config.yaml
num_hidden_layers: 9
hidden_size: 256
num_attention_heads: 8
num_key_value_heads: 4
head_dim: 32
intermediate_size: 320
vocab_size: 4096
hidden_act: "swiglu"
norm: "rmsnorm"
norm_place: "pre"
norm_eps: 1e-06
positions: "rope"
rope_theta: 10000.0
rope_fraction: 1.0
qk_norm: true
attn_scale: 0.177
bias: "none"
tie_word_embeddings: false
parallel_block: false
init: "uniform"
init_std_qkv: 0.0393
init_std_o: 0.00925
init_std_up: 0.0393
init_std_down: 0.00828
optimizer: "muon_variant"
learning_rate: 0.00527
lr_mult_qkv: 0.4
lr_mult_o: 4.0
beta1: 0.93
lr_head: 0.00983
max_grad_norm: 2.0
warmup_steps: 0
schedule: "wsd"
decay_fraction: 1.0
decay_shape: "cos"
final_lr_fraction: 0.0
batch_tokens: 32768
max_seq_len: 384
doc_mask: true
train_tokens: 120400000
max_steps: 3675
dataset: "wikipedia_en"
Each number is 500 + 25 x the weight over its row's rms, rounded and kept within 0 to 999. Layers, rows and columns count from 0. Numbers have three digits each. The size before them is the row's rms in percent of the matrix's.

# layer 5 attention query, 256x256, rms 0.0675, rows 152-159,184-254, columns 64-127
102:467482497529452517498500523508489480481513501526472547472494520481481504511495515478468494478457512472490494497544498512462488510471517532476525506500470504521517451513497488497495483515465502
098:519511495458474523507497497484514478487481500513528497511469506483491497505463499492465562517483512492491467471510546503466502523527460533502491470531541494514497534477481485509499474588482478
095:462501545520525458538484492486536543517503489536571474465512477500502511540525491483469527539505529561494510506512494496483460505502508440491504491509493526511524466502451545468499467508526435
102:487454497515535513487522528507475511481500533502494540464514514493545508453464500505472510515471457511513489496507524520501524507482489531539492516494445507498501508487486480507496497563514510
108:463522495491501545514479522504524477496542534486472519441478507524458493499491511507481505507544528492470494536490478535495530501484475548532520428534512539507470529500417468543491538498495504
125:470542497513513480489471488500461543510515496529552537522500486482513527449492486502493497478508528514476509534511503556503483522500515505504507521502526524501497495495505468495562547477539491
102:514505500488526485444502515524504480480491447491500514514546502481464533473536530531531499461547494554478535535501499531473497478475493506506485494481484499491462473511475477476479533507480494
101:479484460511478456496532519521551520492457510527490509495481467494482490507504514503500479502488505482455462487498556468501525533478526528481494490501510519563508454507529517541546498471514503
099:488481488498503543485535496477524493536507466496500533496483496467514505495504505484522467492486489513484530492542467503479487478474497517527510495461488546521512519508455470553512514509485512
095:511505489510506491490495501496503496523518430520568487510486485499551507457518476501479492478495541501492466469496455469528444483468479529473484512523491545468477488501473506499504548502523471
105:461491553519496521499506503475525518492491537529494535451497501471512531517527482520520461465523555519431486468476485548446495538520451469517511477469522485496495497484465468462532439471530457
101:511519464515494490493513497482463513493485468518528468527497509481480509463502479498515483525497516503502503524501511519483509525521493477490475517505519499495498518507491441533519485485524471
103:480510492514518567481467517502521514566485496524507515483507512503501465515537532484473520478465502469492549462499504491523539531473530442507470505484517519494501519531504481497486510504515510
115:476551523494502527464510485501496469538516500538514489522513476532483465495504476527560533473536513474464489493486486509496540545530499518509440492508473504460473500564499510479543489513516478
107:526520478517522506477506476427473469516510520478478530538535457493495482516476531503482531513521500507527444484490523528444485497465473521525532544510513442511490527515492498530466504471540482
106:493551512486500479469522495475525489478537499504492489508481556488527487512492438452503527507519477506467523505540505527475521494528484485517498477499462520496504470499500525499463465494559510
059:467477541512489488512518501499490491481516512518519489463508532462465528478504524466481519498515502469551494505498502474515514489533542510499514515502490466533508515522522496488540493516525450
071:485530495520510493557502493453519449521538488497498522518486499541522480547504521557534479478485511507492440488485510504533540492508485502488504471492513497480518469513539495446507471513525508
072:509540512497493507495527457491469502522520504489485510506494500484492501533463546534511519502493449498509470547466470487523481488525502505480502487513507529510479483530460490466491519467510503
065:507475514512498488516458512488485482520549487505524473461497504472506522438508485483496482487491552518496503504520533513508530496490474522501523581490452503514534519505524513515508514466513524
085:488487489522494538493510514561479481527451519529508520483491506505508542492499491484503502480536519524497512477476525530502546557493531509493538545519505510505535530469492515484549469516486493
083:519487488531491496442492550494453516559514475484534500465537521541513506478518501496455497499488510517494486491495489497526522514461436514503508552496474466515487532529501524482546523490500541
085:486502501485511479505529508536531498497459500518503483551463470499520491438495499555520532518493441506494501531492506472444498499483480502512510513515489516497537515511475452520438495477493486
096:485501487524534476476517548458457478512480493503510524502505512495481502547501507472494508463472491447508513484543554527529505495484501536464492538511514428556486504511519518472510501496480484
098:473491484488526477523542481463516508492494485497534474545469492482485475477485474482514532515506512500531515538531493512474487467478470488481469486538522504450535521492513477465479507482473449
111:496503489518520487457566462508505539517490483515495485524523498497506452488473523524507559481495501476493548517501471527499487502525500495507469464491503540532491506478476443469477469467454494
111:532498513508513521515489514493510506551510507506509509517478500518494510497480518546479474507489499470489492465506509513479527471518517527504520541555488505480528495507491488517480484469532572
105:510485479497543488488471510487554521463525502492523508494511550503500512470477509517483587510494488532497511512506457526507511491480442515468489483535493534523487526511499469503491510512464489
122:509480481525556510471488503499476501504483523444491513528512467495483517495531498553516442535544525502478520479517487501545552506498506487486516505465503513505493492491495503523518521504539522
125:495490495489548479541490500540477515541521477515524510522475487510477537513508494503484521571485549496483499492485514467553442535520469534517532497538482481490490490482511491480492541491482515
117:463504523486512474534506533492501492513501463484474499428527559454486547467503511485517502491517488488517498466494497482504470455492486479504463503536473522536523484531466510533523488459444469
123:474502541526475494512511547542533532510518488457485522494510476496484461514495545491533501476506438499462436457505503492443507509471540526488498485489493558541456472504481503470471486500494514
118:496478477561501529451453517437565487477454508514472508513464484507486543514520554500483482523474508467531527439483486514470518522490506524495514531476504496465518489515543502497478473481517484
082:511526521493494514531521522517493504516512503485479494491506492491509456501478521572488535472500451521497452552508507472484490479528527480500454444542496493529499462508488498474505524480507504
081:474484500464491489480444523487518532483491515508458517467497534493506465455488486470495513489498546494435491455489502524502503478517469525488488519456501518519550566521482489474503502501489503
077:473469486531489516495506508503488485501455499492526522495501481496512512530498512489515501495452440503483535457510534497505475451519576506484512511530497493492515481492506487538480516474489524
071:510518511513498542481509472463525542504477499510450505542472505471508476496518461522516456464480505473484503519479538478464479490522493474526460470569503510487471497490467504531478518521476495
090:534513481499490549522477514535456478499480528478514532507520510526510539493498483481509475490525504512527547525499555515480555527514534491496499534497540502551515514486504541500518527535509461
103:477497497499505490461502500441525526492504487467496478554468496515494496510531475491488500494502502503514488491505439506512470492510502524487522499530481472508475529527530506480449476475510489
085:467458518536530540466489495529533484464439498452519486552520515496475495524490485508504513457500512516523485497523504472471537523536493466530511502539515504468506535511529478553475473487538508
097:477503477441538486453536489506522475447505498446488512473512484505545475523464491503497525501486533432468514472472518502455495485474544507523480505524525503493471471501504517501481502504493493
116:483519469514492508494444536522479499467521478504534474531541485504469528453472463500451543529548543471498460515475523509520509484470478468491498518515559465513509528476490535472527538519491503
101:516549519500469513547500481477495521532515505519492536527470506516550468510496502517499517540509499511467455488462493519508482503497506541533475505475483514528454487545510492500514471517481489
114:477496466469526454518484520520527465496498470497484541495468531508480501494491487481493512533529519487472469510525472481494509529508479536465500465514540503482476494500460549503464527541484503
118:497474492520496500459489537530488493474525497531481506502510477478502518502522496531516535484469471540484481485483542506476514474468476477504507495511483527497489488524494453547514487531472503
115:486514503498540491527510466475536468493468476443510504485503516438488497529538503558496483463486463526474488483469471485475528510449511489457506523530477495453489519498463522493493536500544484
112:475514511482495503505551506498483499534520517512482482484485515490511486475479519517458532479496476486547461527491478505495523485493498480477502531466500514516467484490492490496513492499509480
110:528493498519561504529517459489440499503524528507502519505511469488537479501500483526529538508475499502552502490501522492544463510535530509498493512506516536522539516547470494465492494536485466
080:477470519495474511472520493491480521531494511511530473517536509447474512532534492480541488509511535490531493482517491499485549476560506492465489490497504512496520502501507483536488473482525500
092:535512476536512516485516528500508504492509523468542501552499497475471507518510489485561467566467498520508495496501515526511516462530488503517472482513483467548493457505530504526514476519488475
086:511510478533540499525459476504507524486501491484425478539507506452490512495489496530471465514483443494485446513494495479511521527502491513535504526485503477501493499517476491514463507496538511
091:493467531490495506462539520492463500534495525538509524468481487497530498507464524500517560468489500470516516505512473520463495505493449484448461512483493538514534507468500494529510455451476457
094:528488514474540487511489513534504532490505523506498438503510512503502522493462462476561470500450540477492508543467494521478487511472550482485514565449516504497493552461528553480517559516500507
081:500477494544512463489503486466477501526512506481543482476509487525510514485538483522466501490516494472502551445502473515503504558478507481485547509501467499485529510494511511542504530553500529
093:498491529469460503539491517465528487456496496444503464523456493478537501493518532497452508493513509500531496496499522484488535504539477476526491462489517456469478505508482522526496496528491486
104:492519532543499453478501570517491476525496498503526517474479497506493509527534470485480469490514473494489527512549500529497534531508508459488514517447487521478536523507494487482484522479457485
093:497497485497531494481487504474510539501472497472462481497500488503469491554438472501510520501519499465523535515469501509495488464513506518552514541497497474443545534535542489462474452480484480
086:515514464471518504486466497480510507494522501543494509530491461519512502544460498507491494492471514457549490459499523466524506498455539522518525503467480540530479529506520470519550526512508530
115:522518496471455523490474492495461497472507471457490503519446477487542484477511499503531533482481446513512524486481451528499500479539539584512509480512457507498518512529509504468504489460494489
112:468506460479474489513501512510482483494484497446516513483463521507514507520478491509523539465481519474497434509532497527477508476457525467521522469495494484459512488482489459543528470511481471
097:532491493507476560491450510542505519491506510464505521510487504496519496482496505549477477496475529504534504495466485505490464542464516497492528494507527521466511518534505499511481463501546485
110:478527489495515441470473495454486490509501494509498508520471494508495525461492491509510494505538521470508525530483503546519490528519480474467563498491516502491508502530522518498468511536535513
108:504497485519528533518540500535494488487499511508507504483503473465524507473540509535517496507480491554522550498501472503510516499486517468497545537525532509501489454529446485464499475458530511
113:515526491488468542511542494492470479481536514488492489468527534452495455530526527502512499515470481534490521568511534479491512542494514480541500518532463528517466530524475496483492502537530482
120:501556495506536507483542478504471466513458468499526478481487518496501555535486521526535486545516494473488525489508487491520498522517511488491490481507467478509509498486523473517511488515504477
093:505504452480514523513511489515520537486511504511463521524513527461512510486491467543515468513476482506535488542534537477501509561490515518509514446513506536495476488529503475466458494483526509
104:472484483491496456489509529502495493456531470463538507506479534488510494478462526516478505465539482499468477515537434491464505578510480505523526472490529519492502559467482525454528475499531493
094:497477518497480494486487465492448499523480544519526547531493499480515515533518531460498504525518429475561508467496514515498535511495493521533539482541521526470493536506502477546501503504509482
087:527526507475492499520437489478499511486458501518542513512487494474492470498465497568477479516503486513490496492495475493517487482534508523515491472495510521457520494478510503472497513486517525
096:446486510494477533497490518531518454514459525553494491496530512513548546478496542522472492447530504549506509487511506533508553523466481500495560508537517517519498531486503508539521511525559534
111:491513532436489467501520476487507492500503523528485514516521498460525501473467480506478522499525510498488457486472468476458439524492572523503493492515508504478504447446498483511540506514477472
090:492482482484502528467487484461467520536540498473515463499510503486501473476484532520507484491488512544481479506503483526491516478508501523507512521500478520513504500521533497484465490482453451
100:495510455528453501463480452545536537539519492483494459549481502471518506513504516463492481513490493485462468501467496501503518476499464497471474537476478537505484483526539526501455476499500509
103:479525494465523513503508442474514491497545530479536475486484495477525466464453501519468504508518532528481524503441468541518466518548508493499540516479496487485489500508523468492511519530535535
104:510507517503551494509530502509513524497496499490546520492520488506522480489512493506516503507522512524472478487488485476522515467514506513528515508503472472481515485516563474442466530493524530
100:492484496501490513453481488494586525449509504547492479508511506502529491482491481508497507522473459493550459507489486494507466456516548530523499462507516463530465488445498530481495477527518518
094:506487461488461501491508498512503493476498474487476459481518495479491490529501451495501495464510514468467463516477478496503466495474546494467489482516554485504512481501476512497524496484473452
115:495514525536496549494532486476532519509513538508508481495482580480497468492490511475490533543513529501496506514452514518523519507479513454468517513441502483498489519549476510492478455536482489
118:497524478436505518471491503524503480488475467536494506505474501527493531525461476502476488485535502481520507500494527493488479491494495475499487495493535460500524495494477494506492490526475439
# layer 5 attention key, 128x256, rms 0.0631, rows 88-126, columns 64-127
102:520471524475525500465499486536454503491502573439500532486551456512477498508530486502538495537472493512485512466443479510492514433508500499498506510497438435473506531551521521517500499486513513
113:466520525495549534517425514428511522513512451480528481510449530482452468506523509529491463485468548506461488462470446520507550462492527517500498496472486544446482478550487508541499483478464434
096:482479508585505459511503508462476483467506506501457525469490474453488523490512499505472483477469512456432526468468495518494485538475487492498528501459505541508465503514529468509522490501469471
108:487537508491524470556513535480517487483512481514512477527496568492538471497482493483483501484501528486517453466515510503516505493530524478508481472473495525499457515500481500580464480498464476
111:495470493550481487431533507497497423493462451458510502466507492488498517522505551504483476461515485513512488493528537487514483480484473501546504509481487473514512486546484477495515516508510495
119:464519481458512532446506501485541520546520452479512497483489479468440495502518503498502527528465482473477447503548495474491492523483523492478464518475529500498522447498500478501495519489524519
109:491497516493452521511490495496572468523493451502525476522492516492518532492476483499489479471513513487459450535501484492533536538539536518498457529509501467453480506457513530507515494455479549
101:512532478472507543487495509476523495505536505532493481528516457536485503528480544520474505500503510511475510518507505459461459472534523430499514498496506487491473508487475485468485494491516492
089:488477489491492534515461477532498492476515522451501510559488527547513509488511478464470524511469505492485491544541533462496543471477486473489485437501514493474458491484520513510494537512507495
082:510472519483531503477502463515512501491509478535438490513520484495517492526508533469496545503525536501507474487482481476482507560512472537478522482486524515499519516458508508522510532545520526
088:466538480433467480476540489489501509476529477497511496518480512515457526512512476519491553504547555532543497522482537483489477511547498478474492484528495506487476517493510488481466498550545514
089:498475477555502519445473488527494510451505541479473471460527486461526521491515503497494448544500451486451557464510489546545521507481497524495506499504514492473510488506457510464521483511533479
082:482490486507510550574443495487451489463506498493446504518529503467538530499481486559558535495531520472484492491503524489510528501545496529494456442469519512446520501506502565487530504490491482
086:526523445490459521529514484500528539497484539474530514504513479493521496468477497461447466493475472538457507506506463528530519493513509504495490552468478498481487491579503542520515529476487486
087:493493499525503508514450481484540483444507526524516501495496473501503519460518516520511476503509482463574515468533488492474538515533503473526566510516530480512497514486467478475477517513497440
103:502477503494522513529524500517530494502483497445482545481561503488488463479523527478494521475492517509461499528514488500474522500481525493491485487506475552534521491472460474505438532546474495
118:482491490523531512495477474468491506482488516494510468485467535494442526504465499493475533527518519492458496484533498538496465508555472457502526500530546501476521458447498485494514504458486463
114:478542480501485519503478495539502485514509497498510511494510510523522524504535486503512473498515544491506462558496563515524488532487507535476521485498461475522497500571493491542506535472521483
117:464526500490476500484550460497492491500474508482531482478490458465517501496467527493516494457488468510502518471474484515488515452533472523535512482509513461488504509540488456508488519522497523
109:471492539512444554542458486516485501464514490517504516486500453524499508519437464505464487476477493450480529477484561524515529471504454470490472459504564471517488518482539488524460474528497518
126:485497491530516503512501450450476536445512536489472492478524433495511495473510459519532518482448494455480524488516476506500533494500483481515538563494452511473484486501542526494496436500530480
110:512528496483520501477527483525533505491519512518519508533495485496501473496532493537494510521498470503497473471547481485501538458468512512502518483483486550514497467544541467488506534493477532
111:471471470511513498500498479476525548511544516469463511472513510470484495492482499523490475426438532481504542476505477475497531504441485498505511528499492486483510510503523516493490486470487570
118:493495497501492462503498527514507460506513506492476503499482458454486504509509539488490529481501527527468482458490516498497477482478508476484515503486463531502513471541508538501467521512480488
088:495510522507489498526501466480479518467504528472467520473503488514493494533499444454526490503512445547473538485463488520521502518474482504506485466504519538478417516512519549487512479451474530
102:498556474463476456513517508481523487531490454514550471516438506538485492494487516470511494512549535518486471522506515505485486529498511565479553465474493552512480501512441494488500514515506507
092:464506521549496531483511522516483499504485500490530505523509478518498439540525501491486513474501466498502517474457500508511490517532484493540519468506459503519496439549506469554462481481516545
085:514525473499548517486502483515510492496511495519465463506486497516505508466515506473514486443466437500514495499526474490491496524513493445512470482510576455500526487476483512506525503517452477
094:500500473444513485555526528490511445522470464543459525509502521535490469523497517502495512507486483460516496491501507511490436490515565491498532486512565505503532504520550510487487507505518496
088:459509556529544487468512543497499527505510518486529504507514515512523496468513467488514507521501506443472490523548464486495510489537471491525512527477502502509555484510482470517472487514452500
090:474526521453502490536533503517518481505477495514509506509510496469485495482522481490513534507474489481494478499508484479492514444509502540487490482556481501496485462522545545514468447501539506
086:460483490561513464485495450536489498497536507483486515478527446488510512531495471509508544476527460515543487503552476467464501537499504498557515526481500526480493516508490483509501476510500490
096:506478491504513480518517501466524472517459500474526477450536488490514510508509468490500495531492452547510538470494450488505488522469478519486488483560512511489430488517516521513491544555469487
108:461510490505509514506477487508469481499495460521553489485465535529486463497471486520465529509476517475491474488519509544489491468484527456469475491490508518483501493498514520533560545511485496
111:505444521505524494453505489515466517509520497449532516483489526508510476543524511477497509511485469528500480509500486489465494496487492531492493497516502527505525490480469505497543525513514509
113:469487529536533536500501496530501496509462490551517477498449486487517453536477515489483495496476451504497498490506526508451493505474499449501535498500550497490512485511522523500500470494539502
131:491458496539523463482476518503508485521514463493490502473523538505486531478469512508432482475483528464437472442469524499533469527446498543537470482520459536524477460509532479531498502517488515
116:470497565498513501472491478513486515514482513498515537494514496555483447528491554491542530498462502511478442499497508496498531541515478490558468476512443489499518464520495457508501479476491507
102:510509489454473510536517501509455500493493505480533479540501498512491470475509524508536464496501491456502481511483558526455515531515492550516505509503418501502553513491490503472511506524484536
# layer 5 attention value, 128x256, rms 0.0606, rows 64-95, columns 64-127
097:480480492483490515446523487490441509518481479458551511480543504507514482485451483488483530504494513522514491498510559493500517512454461481508513486480481469475516479487484496485469500496486546
102:487494474525509510528525482482510484549480477498467525484485506499522471503514531502466509473481507454449501484463526524487497521480501486515526458532509547487476496479504472485491531528540506
102:455478475524491431498513523512520477485486496496516545492459495493538466507525555496498498468543519476516501461504509466510512506514490474470518509517482467486501528495535508508461484470507502
099:520548485503541520511530571521473501531478559486513549504530529488482486501505536485509508474486536447528499509472493499484477500503506478509509474521498467535517468497527475504496458493471506
100:516484549533513516503449473529463526506452480486534513511500492535533530522497513544519521455509423478454482514515537523481534496498494532517473524515567500499492513496510526511510524575515524
100:491486474480479531502510506523514505509488523518500502454483485486505546467508467496508507502511502500503483492449466526482509501519513540480510513529510521568502497491495494495520487566497526
108:513485490514470466498463518489526463498493535481489500528541480467516491543493496518516505503495528560499482505495456446487534528487444472490511569489469496476511489545485506522516502497528510
102:542529514530488515551547505459496478496487508538465532482514441503533458500521493499481509521460526544519517459501473497507526460487473517496471497536481527492483481495498504525479499470486537
100:537500495514502510494517503466487480536557481515487520471511502471517485525485423472551491518513502456504490484505498497515499474522547471470487470502478503483458504448515513509483526526486528
102:475522491503515522499483502525527467496489489524493499517470534482529506485508452544456503538466451510534510534513534525494487497531507508496467461517495496494533517438523476483508496480491505
103:512513523512498469511481486496491477490504520550503480493482493436468475536509520485478493513457497477549526502519485480511463554474532494515484510492509491507503467466550519522465479500546524
098:527474511557501491494497511515490503531489501541487522488518498512503501508482474495429485523496458476518546541561445524513470507495503485528509492458445527529529546488494472484534538452488536
103:538529462502466497493492503462493498538487525506501497531509519505506571489514508519499503518489442527475463534491518525472474502479493479507474505502479470500491497498485575493509521545526477
106:487524499492488537528533496518501554501504495510523503530519505485543482466490491506475512516500475507500465504515484478495512551547500478481502539507541550437476491467496494555483498510529464
100:511495521497506463492486499500499465441524505517486513491510476451500504501509490486500496575492479538480504502498507503507502474458499511472499474489467549509492474479528538505467479494495482
094:471508467451508522504513509513482490492527519462499497507464484527500513519530517509538541521488501514476507506444511522516567490556481534522472536485507481486515518492501478510486487524442439
101:484511481489456480519505451471539505540492489549497501488495507490500490485545497517515501520489490484519503534506523475541475442535489511543498517486520472518509511523507500474494507472562497
100:524482505485494491515486486430469477501493516448450558530545473481487509474502467472495459521473473553528555467542542497534511459479532491514495505482484522450442498526504498520518493511515486
104:511479489500477517505493498514510517521483460501498498519507511490494472485467487457544518494491499449551517474503497540537487462515463520520515497494515479499528526526488477477527467476516500
106:527463489476527528431481479469476478486483519476521485536482468473500503533485531531503519498508523494488493479532468512519501488476543476478510494467531492531557496492487499536500489462522521
101:496474531487474498475484513514521501504496532514493478536546449502525527487525513525518532498482503505533518508507487521516519497512519500480529469550534460529530444509489501463534534519504495
103:516499496511531476467532488505501491503445502491517497493512496464490551541476554525453506540466507512504498465482543526558507493498498438555528524526484486470515543524499518525507490495463476
101:525479481492491535503517512497506535503528496486527453515513524526492540474513505526499505479496477531545528516496479502519479541520551522505461471458507543514527499473511529500538532517455481
094:508496520503454510489511510513460441464526499478516497531519504497504475468532504509478511520508528530508513482458493515508483556524508487521465483511519494502481486516457487473495523467501503
099:490533504485471480477438508506549521522551493509494473478516538505529485493464543516458511478524554486463490471493495458507446527502537493471467493506492491518472476506518536522515476493510472
104:505543520562523491476486503500509480488440516490508526505465473518506533471552480455496463476483455513507503546503488497488531471492487497477485482519521463495512474527481490493531498496475466
101:504495526487490532488500543497493481469464497479499533536476548518460484484477493530564512514488525489475536509494510526452456518526545501502463581489506497505514527447507511485490528499478527
096:474466504490512482517483487525500503474538494459547548483470491475481525500481503520528502504436519500495497482474487528485491507505501478475532487453487532520515541482490497511498516486539499
091:524515488522533516477497464510488512539489533487504492510535480546481468495514492528530527519507463518516510556464487515465488504486493500489477505505557488494531532509497522515511468485478525
102:497506532498517500464497499482527495491501509527502515450557463484464503507500493480524470548461476506533503481465509518509499449544519461506523504494527518532498514479494500481421497572501537
097:517521475464467516513498510510505491509482497431466491477498489488461496558521465485464491484521466508502474489523530475501490499495476518496525537518533504476488517484506532537495578461509460
099:464475500539507516499503489506503541527473516479531506508471548511543498533479454498506500532457488511485518510469497478507509457514505471452515468473496469498495466504485544514546516512469486
# layer 5 attention output (transposed), 256x256, rms 0.538, rows 128-191, columns 64-127
098:448511469502510499475558503471461505502528523474481517465465503453535498490532521530506469449477523463525506452481518473485521495494519486494470506461506485485465498501509487516499497528540521
105:505565460481537535442486485462502516477502544477503505531479482490485522418541480471509479544499533451481503486518484491482479496487515474540479478483479511488520492452478494487532486499499484
107:506487470476464506513535511516524526499526484492494501509521516464518520519527502496516511462484493494469460553558507487488556519485478502506489552497496499508446537502519512524470481460520494
096:546500467532476533505503525530501519515520525545519494536499482504482517470520452491527499521529521518531475495563483522505496476528486489516477465478545528519545507501497525457488486532508519
098:484528489529486463464541502479511529476489479494494485478482465477451524458503487459485467512500543483518481435527487498501479525532500488469497504498474516496485458492492499521498536474511495
107:469502450515502491477497533535509501520492486497490553462516510526502506513484452515500504522504490510505450513485516582496514493491524534474513521530536468501504498498478499512475494518458499
106:516481523503510487499509496513510492480516557475493545504483511486460537517552551522477490460482499474476490500518493493514514491455505507490519482536492523472497540523502497513495491463502523
104:512496519471505512487472439513487504491519521487527505495506533514491488451474479499514461487482475489490514515512513484487506518529538495536500486489490473470483496522510523476529485468462504
102:466496520520515532486503469497491479503523501454470474511534507493527539537551560513506485508496473531476505475510482463501481446501509519503512486531486495506505508481468508473486508495509477
093:459530515506497533479498466479464511479479530486476467504462471508532501475472479529517524551494451500497539450478495491555534479543461487534500501522485540482466508508553522539537459481525501
098:494532509503517500499466447509458561510507445483485504469519475508475489478525482521499478500506513513442543438524504481484518501510516516504522498507472512491471488488478464512512493550428506
101:501484518525518501533493516515519496528499489481520491540499501494522471534496501450508518465514534488492471503533510493440493455478510474525480530510536496515536537529457479544486448464489508
096:487496525501520497504529516503490475493511529493492498485473516498555485550498491485525484521508492495522523509558495467468485468479511492519511470554509522508533506548519466487501498513531516
100:430480506460492483505464534514532476522511500541486530473497471447516487509482520523485516522531472494515525485507502500516489540480500469511545511501527503541553497499462553494480498473462491
090:518495490530497442504525518446517517527539474492532541502467458507430476524470464466482502515519505526476500493481504541493474538481487468494461560498477494494479471552481488513524483481503505
095:504520513496486475514474499473480514524475433531500499557489473513508513469479502515481442446484512500506474489505496482502544496515549511512511503481504518503452513509511471498486495510490473
104:507499487505475523504491513497510491484503513497531511523479475511545511477545511493521531507515558524517508448483494514498491517482541528491487534493532527529542536466509550521514464524509483
097:511544496462530490500482506482486504511494512485492470524498452490540556466455533530510470507471511458464507509474486470470503504514560523498545502496474490434465502556511455490459495509523450
097:492511493505499479523472493510457504485520506522491506502490556462463488509509491482482470504530487498529521480472501514505472493536524541506464470476471451526491495523520535533502516515475471
094:516481554480478488474521509479506514469513491530505519531493521529466485516545469508492484513501512485498455502501493493483477492494447446504486515484476519545488542507508517524514496484541500
098:533501459480512522481497526474512480488527517520525451488494497513544491479506495479457519504453453525484474462488497489503475495510479522481539506477507492496486540540482522473491467499551505
104:514519487538523490488532494472532548505452435538483476505484475486521452514546484490491529480508477458506513484553497469468462543534516506488497508476495533484538519528501496494468529507508505
103:504486483525553511474529522538503492473518513493507486539516470501503495513483493497452473483492515507510481519501458481506471484523483515510535454513487502519517438515495505482510480481507495
097:502510507500543504504479478513577483496503514553563506468540453550444455517455450499516544488465494505508479519519493510544480453500478480459471469519502526508516497517474508484521503473519447
100:535501432489523496505518478526517469460502538468488497482496519511498469522530488523540500522470506467508502475449533489487559467528517518505558495532482543481543542514530476514510467497520520
097:505491475542532499503525463533476526531498523537492536465476525476491478498516514527525515523450502510475530469512503491517497542511489523486546486483478514480484481520494512492519506506510477
098:522526487531461512512465505495505526509469463449481486494546471533487509463472509526517497539504469521506498545534503534505516460486449512495544481523544482547498546468495497496490471512507497
103:489475488570475482479487477532496500506476486477523499533499490502522555517530541448521501510482489499512547481492491494461526518489501491491484518489473493487456500515512452528473496511508514
098:516490469520510501478503499494531486510476547492499514469481531507430474449505480530517502445533465484516529515480464479486537453524533489478523482511536504484546472464473488500459493479512524
096:470508531427473501510462476493489478445508488480520548454503479536501472489480523501531476498499480497454528495476525508496480507536498504520474482519514482505484499524499500478537507486454504
103:491436491534488496453491490507492459498523516485535488510471488508445517506513534496509529484506512479538533536539483523502522501461465538503476514508501461551496497476542497452486484463553500
097:550517516495489496530492530494544508468488508541496490521450477507459490486497452480485444460531480490469477508507503547491489476538529471526523499520500524504491510494487475486490527484503480
088:563516513524466489504480534561477511512493528511478479521485462523517489457486513487483482552524542505451462561515472525513536514508505512533495498524534491502506517479516500497499475496526526
093:487444557489482471533514506538497491550491505486500473475510538539496491532472486479514512448497466547525490544516474499511510492514491489403510519502505446493531493523484506490470495489494520
088:485516524474496495511491487473507462532512512518502493509525459489507513473486509534443505514484489466513522468470471501491418487471475502487475467507487517499554503464502513507524573517533498
095:454498481463445472507515503528504456453521497494489484470473465493500482511494517479488531507482500499491484517489507546501491536528525552511564522480526529526462529483485493528499483475535465
094:513485489468496533515488490524516504479501506516487481498486523520510472514496492495485485538466474512439512437492475540516482508521522511541515516495502472466485540515448491498478493466470517
096:536501520517485522530505498471486495483502484474487472511482480491507497475470509495480519471502514479464527495532493420446497468509451440510514497462477486474495513502508489467531531446460481
099:467521514479522520487515499458485554488498447542494488489500501489481479512524445449515503486523492512517481519522530517469472483534511503477459453538474519573499475476509512477497538511486463
099:466472513511501507519506514514506495524512426477498513509513490506442527540487485476526538539501502519498503528465515518521499507505471531478447521486546527532510534449499488503484501564495502
095:491469524522498446502495533500504490502490482512489483494511489532495530474527517500460491423537530525487456497486487472490504512510505507534499553446495525522561534497487485494521500502514496
097:543457529535502486483516513535511509535528490478507545503507501490461538480554511493497505451546564496489445499505525506461502487484503498482476502498483473455532537487469494468461516523503514
099:474472523522487507493532525522501477476484523494514505520487527518477538495460512498532503493513509489514474539490520519496503508492491508475504504502513465468511492539461482484490545471530431
087:488513478501484486525477483463519477489504531509513492465501514493499503526491498532467510518474511513472450499493531475532476531542475487507518503473484517472477497470498528482499493496515473
105:471494490521471534500485485489470520483463484488478513511549456544405474472535505526474514497558510492448467466497482535545512499489499539494502515473485490487507467460473514507510487539484510
103:524522484542517499528525462479453492473495489474508503514503505504481498537494527512540481462507509513509504488474448470523504450516501536493481468502462485465441463502496474494541497503491530
105:484525504491480551497482472525505489475483515541480469511533520512528515445510513523517439442446520496514513456475527486512524491529524518514517497513515523512484545481484509487467539485514478
093:487423499495506497464470499485491519475520498473447544484526476509522489509514521464489532530473463505489537501528499474496457501466484474534539494518527501487518490536526517501479511452553536
095:473480499483488480478492497531501500497500510496507518467510501534466494555491497515502451490476490499492487526500510502480532497494492476491473472490498519467515477499522470503518515539492514
101:536490511496491524506541535563520494454483507516506524508514525506499471510476513537504495516515479531469461501485512539509506483521465532503468503522493484550519534467502492533521509535527525
101:504555495475474487515520514508501476539503540489528499486512465517487462475541504523503493521501534501496494545494555507479493527485466475495488540521517577520521495459490528490475505530485526
102:485505480498514495507458494528490506449524520485484493505504543510488515504490519474495535507521508516534557491492522498502478475553482510509544469526514457475509514524513536472454515496458501
101:495505469483478476521495498538466511502481503545495544523524522506474507498516533509503451491523560472557476530522492505510485491518469494486493482479482507453460503469484483509447532476495518
091:464455549482452530532477512489466488491485495488526549500515507523509518476476548503495500495507490569497461526487478516504524479512467509515454494554504504511479468475488510508530488483550484
091:475477495506476444505439463503494520514478535523496493496497478474491469507503524531514503492513516502454479509489478524491533502475513491464540531474482483487462500532477500503475481540515516
097:543484466486488503509492502495477535536544446489520523530484511481450541507561519532476494526545471485540539473485474495472499518453499507487541532475508515512546511531508512511503484515485537
100:490492527530489500495504457487471547492480498515455520544470486485516547480452536457491470496487500504553518480501465501498492518503498493483510520471495469494511484512492525461492536525473476
095:468498537466503521501495503467513502511491499502477469473512528513497481475453451514469511468535522510509485507494459507547492471544513509481461511534478555526533476457507516495450481491537526
096:474510472472515459480480486520477498477511526518523492506494498453500506539523530486442487475498502473527496458504472480518496552523516503499508500479453527545508488513502505516463504523517521
089:540535476471528560491524504479524476493474490578470474472446506511515425539487492540487526503529464497519500525512500485505477485498517494513513506500506521536520443535519545527533529476444486
098:511483471462484450509515526500464536492492465504523483471510450462507492534508512446479479502482501518420494469510508491521464575510478491521506494507481518544459503525483532491511503500476495
097:516495497546499510514534506503519502530517514556507469503493549499501518523506530479420514463480499501529470482528502514527478510479481480510487501540442497504530520513560500487467503502524516
098:488513457489513463514548506513528505473526491522483515521488531492553474512486511505528518521479515474420494454493526475489494498504481454473516491537486507492509510545467491513536507517463456
100:488497492489516499492508474447503475522516459453495497527536519511424508500488537526480507491506505466487507533528495472462560496464529537508452523494502522484515488523504509505492561532526507